{
  "n_kv_head": 1,
  "head_dim": 32,
  "vocab_size": 888,
  "norm": "layernorm",
  "rope_base": 10000.0,
  "rope_fraction": 0.25,
  "parallel_block": true,
  "init": "normal",
  "init_std_qkv": 0.0452,
  "grad_clip": 1.0,
  "batch_tokens": 32768,
  "seq_len": 256,
  "doc_mask": true,
  "steps": 2849
}
Each number is 128 + 24 x the weight over its row's rms, rounded and kept within 0 to 255. Layers, rows and columns count from 0. The size above them is the row's rms in percent of the matrix's.

# layer 12 MLP down, 128x512, rms 0.327, rows 0-20, columns 128-191
size [101  93  94 100  91 102 100 101 101 100  92  96 102  98  89 100  92  90  96  92 103]
[[149 132 126 153 148 171 115 139 145 116 149 150 151  81 115 148 123 168 138  82 117 108 145 150 141 153 132  96 113 108 128 134 152 121 160  94 108 164 121 123 144  90 107 150  85 158 157 163 124 102 127 115 105  96 144 159  93 128 179  98 131 109 104 131]
 [115 143 154 115 156 137 143 103 148 126 119 122 138 118  96 114 100 160 133 102 106 100 115 126  98 129 116 111 140 101 146 160 143 129 108  67 183  71 141 122 144  90 170 117 139  95 138 126 155 146 140 107 123 111 144 150 133 114  97 104 147 166 180 136]
 [161 147 160 137 111  94 151 112 120 118 123 126 119 142 144  86  81 112 161 112 145 117 135 140  97  84 132 137 124 108 122 108 115 182 165 123 140 144 145 140 118 159 182  94  92 100 132 122 113 146 160 151 109 112 151 114 159 106 109  75 119 150 146 133]
 [167 153 111 111 132 128 111 138 128 108 117 124 129 104 115 115 129  71 145  77 138 172  88 126 131 121 114 127 139 161 153 100  95 174 100 150 127 181 119  97 115  78 138 193 141 111  81  97 161 158 167 150 139 118 123 147 126 162 122 103 112 123 122  85]
 [174 125 105 131 151 115 113 108 113 104 130  90  34 140 127 106 118 156  97 109 168 135 117 129 107 106  91 191 144 146 111 119 115 132 126 137 163 125 121 151 115 137 122 146 152 150 161 153 122 137 133  89 120 142 154  93 137 104 122 128 108 131 140 188]
 [126 173 148 116 140 118 110 139  91 147 100 109  91 103  99 111 113 130  73  89 113 140  97 140 134 128 115  78 166  85 101 115 141 139 154 152 126 118 130 136 141 117 156 120 145 124 141 143 153 143 154 124 101 147 122 139 122  82 137 155  77 166 126  93]
 [101 158 176 127 109 145 138 151 136 114 104  78 209 108 168 108 129 113 108 114 136 149 134 135 123 162 128 124  66 140 170  79 110 134 116  98 142 157 145 135 146 141 136 121 110 117  96 125 123 148 163 117 155 124 114 145 110 142 138  79 112 138 157 126]
 [121  98 132 118 129  98 126 158 105 142 105 133 129 162 134 137 110 140 141 150 151 109 112 106 164 119 133 137 149 149 131 149 139 144 112 150 103 139 132  81 114 142  98  82 137 145 168 146 160 169 116 125 151 118 108 134 105  97 130 126 118 159  95 153]
 [115  89 133 121 140 111 192 138 142 123 125  86 122 114 151  79  95 149 115 154 151 114 125 118 163 106 137 112 214 148 158 130 107 123 178 141 124 143 108 113 154 166 105 142 112 122 147 105 139 141 127  89  58 160 138 128 151 175 110 134 127 126 136 129]
 [134 161 145  76 187 127 151 153 154 138 134 143 161 115 188 119 122 114 130 153 121  93 141 104  70 123 127 108  48 118 135 167 129 107 124 137 118 123 131 154 114 139 116  96 135 134 137 106  93 145 142 120 142 127 167 122 122  79 129 163 127 135 115  93]
 [ 99 101 147 104  77  99 126 148 118 106  89 187  81 119 167  89 144 151 112 122 129 102 104 159 134 121 142 132 148 112 155 173 138 142  77 152 103 177 133  91 156 127 166 117 128 128  93 119 133 138 107 133 139 102 123 131 156 174  98  95 127 112 135 172]
 [126 139 126  83 145 129 143 129 158 111 124 163 104  85 114 125 149  73  85 123 114 165 107 103 131  95  70  93 104 146 117 109 145 128 131 153 118 133 141 152 121 121 124 121 159  94  97 108 129 119 156 133 112 148 123  97 124 102 118 123  72 115 156 126]
 [109 117 122 142 132 105 120 130 143 107 147 115 158 158 117 128  83  97 137 128 117 127 129 125  98  91 123 153  96 154  96 126 154  75 162 110  61 120 103 138 148 132 122 138 144 122 128 111 124  85 110 134 149 142 119 133 149 121 169 181 119  85 127 104]
 [124 138 153 105 136 130 107 182 116 110 130 180 132 124 116 108 109 151 141 111 109 121 112 119 148 128 148 102 132 163 157 113 133  98  74 132 144 146 101 120 132 106 114 128 126 153 157 102  97 152  90 177 125  91 162 131 126 111 158 145 138  94 145  95]
 [139 126 130 131 110 118 140 126  93 161 133 129 129 102 141  95 119 207 185 107 155 129 112 154 138 135 101 173 131 199 110  97 147 154 109 160 137 120 144 119 170 106  77 149 135 139 142  97 144 197  99 151 138 122 149 163 131 152 185 109 106 137 173 107]
 [129 120 129 109 123 127 119 156 158 114 145 198 126 133 121 138 138 148 145 120 151 123 138 128 146 143 181 101 107 109 102 114 105 119 198 142 139 125 131 110 105 128 124  65 103 100  93 122 102 115 116 117  97 142 121 110 130 128 109 123 169  95 124  88]
 [122 186  97 155 132 114 123 131 140 134 120 124 125 121 121 127 116 129 140 156 144 152 116 110 100 106 139 124 118 137 142  95 163 180  91 172 162 145 152 106 145 173 161 154 145 141 166 117 150 148  95 118 121 140 139 111 128 164 173 116 153 111 132 107]
 [ 79  60 127 147 160 115 124 120 111 110 110 184 117 147 149 139 132 121  95 152 144 177 167 136 161 150 145 119 150 101  99 128 117 169  89 138 170 131  91 104 145 152 139 121 166 139 151 124 128 173 100 200 137 137 118 120 160 137 169 155 112 129 138 154]
 [ 90  91 123 100 117 142 165 137 132 149 100 109 101 116 118 125 118 126 129 170 111 171 145 112  94 175 138  86 127 141 147 170 131 107 155 150 165 108 115 113 136 129 116 132 102 125 133 120  95 102 157 164 121 113 146 103 108  88  99  98 136 130 112 116]
 [151 104 151 113  95 125 106 149 189 150 168 180 160  83  88 187 152 174  69 133 126 134 115 100 117 134  76 159 202 192 104 124 127 122 116  92 137 146 116 127 136 105 152 123 166  85 118 127 115 113 140 110 133 112  88  92 136 129 135 104  99 129 148 117]
 [115 122  62 125 129 143 102 150 138 119 145 101 150 153  89 139 195 167 128 128 141 124 116 141 151 141 118 147 108 128 132 147 173 112 108 111  87 115 108 119 139 103 114 113 121 116 132 104 137 114 125 115 107 132  82 130 107 114 122 145 197 123 119  98]]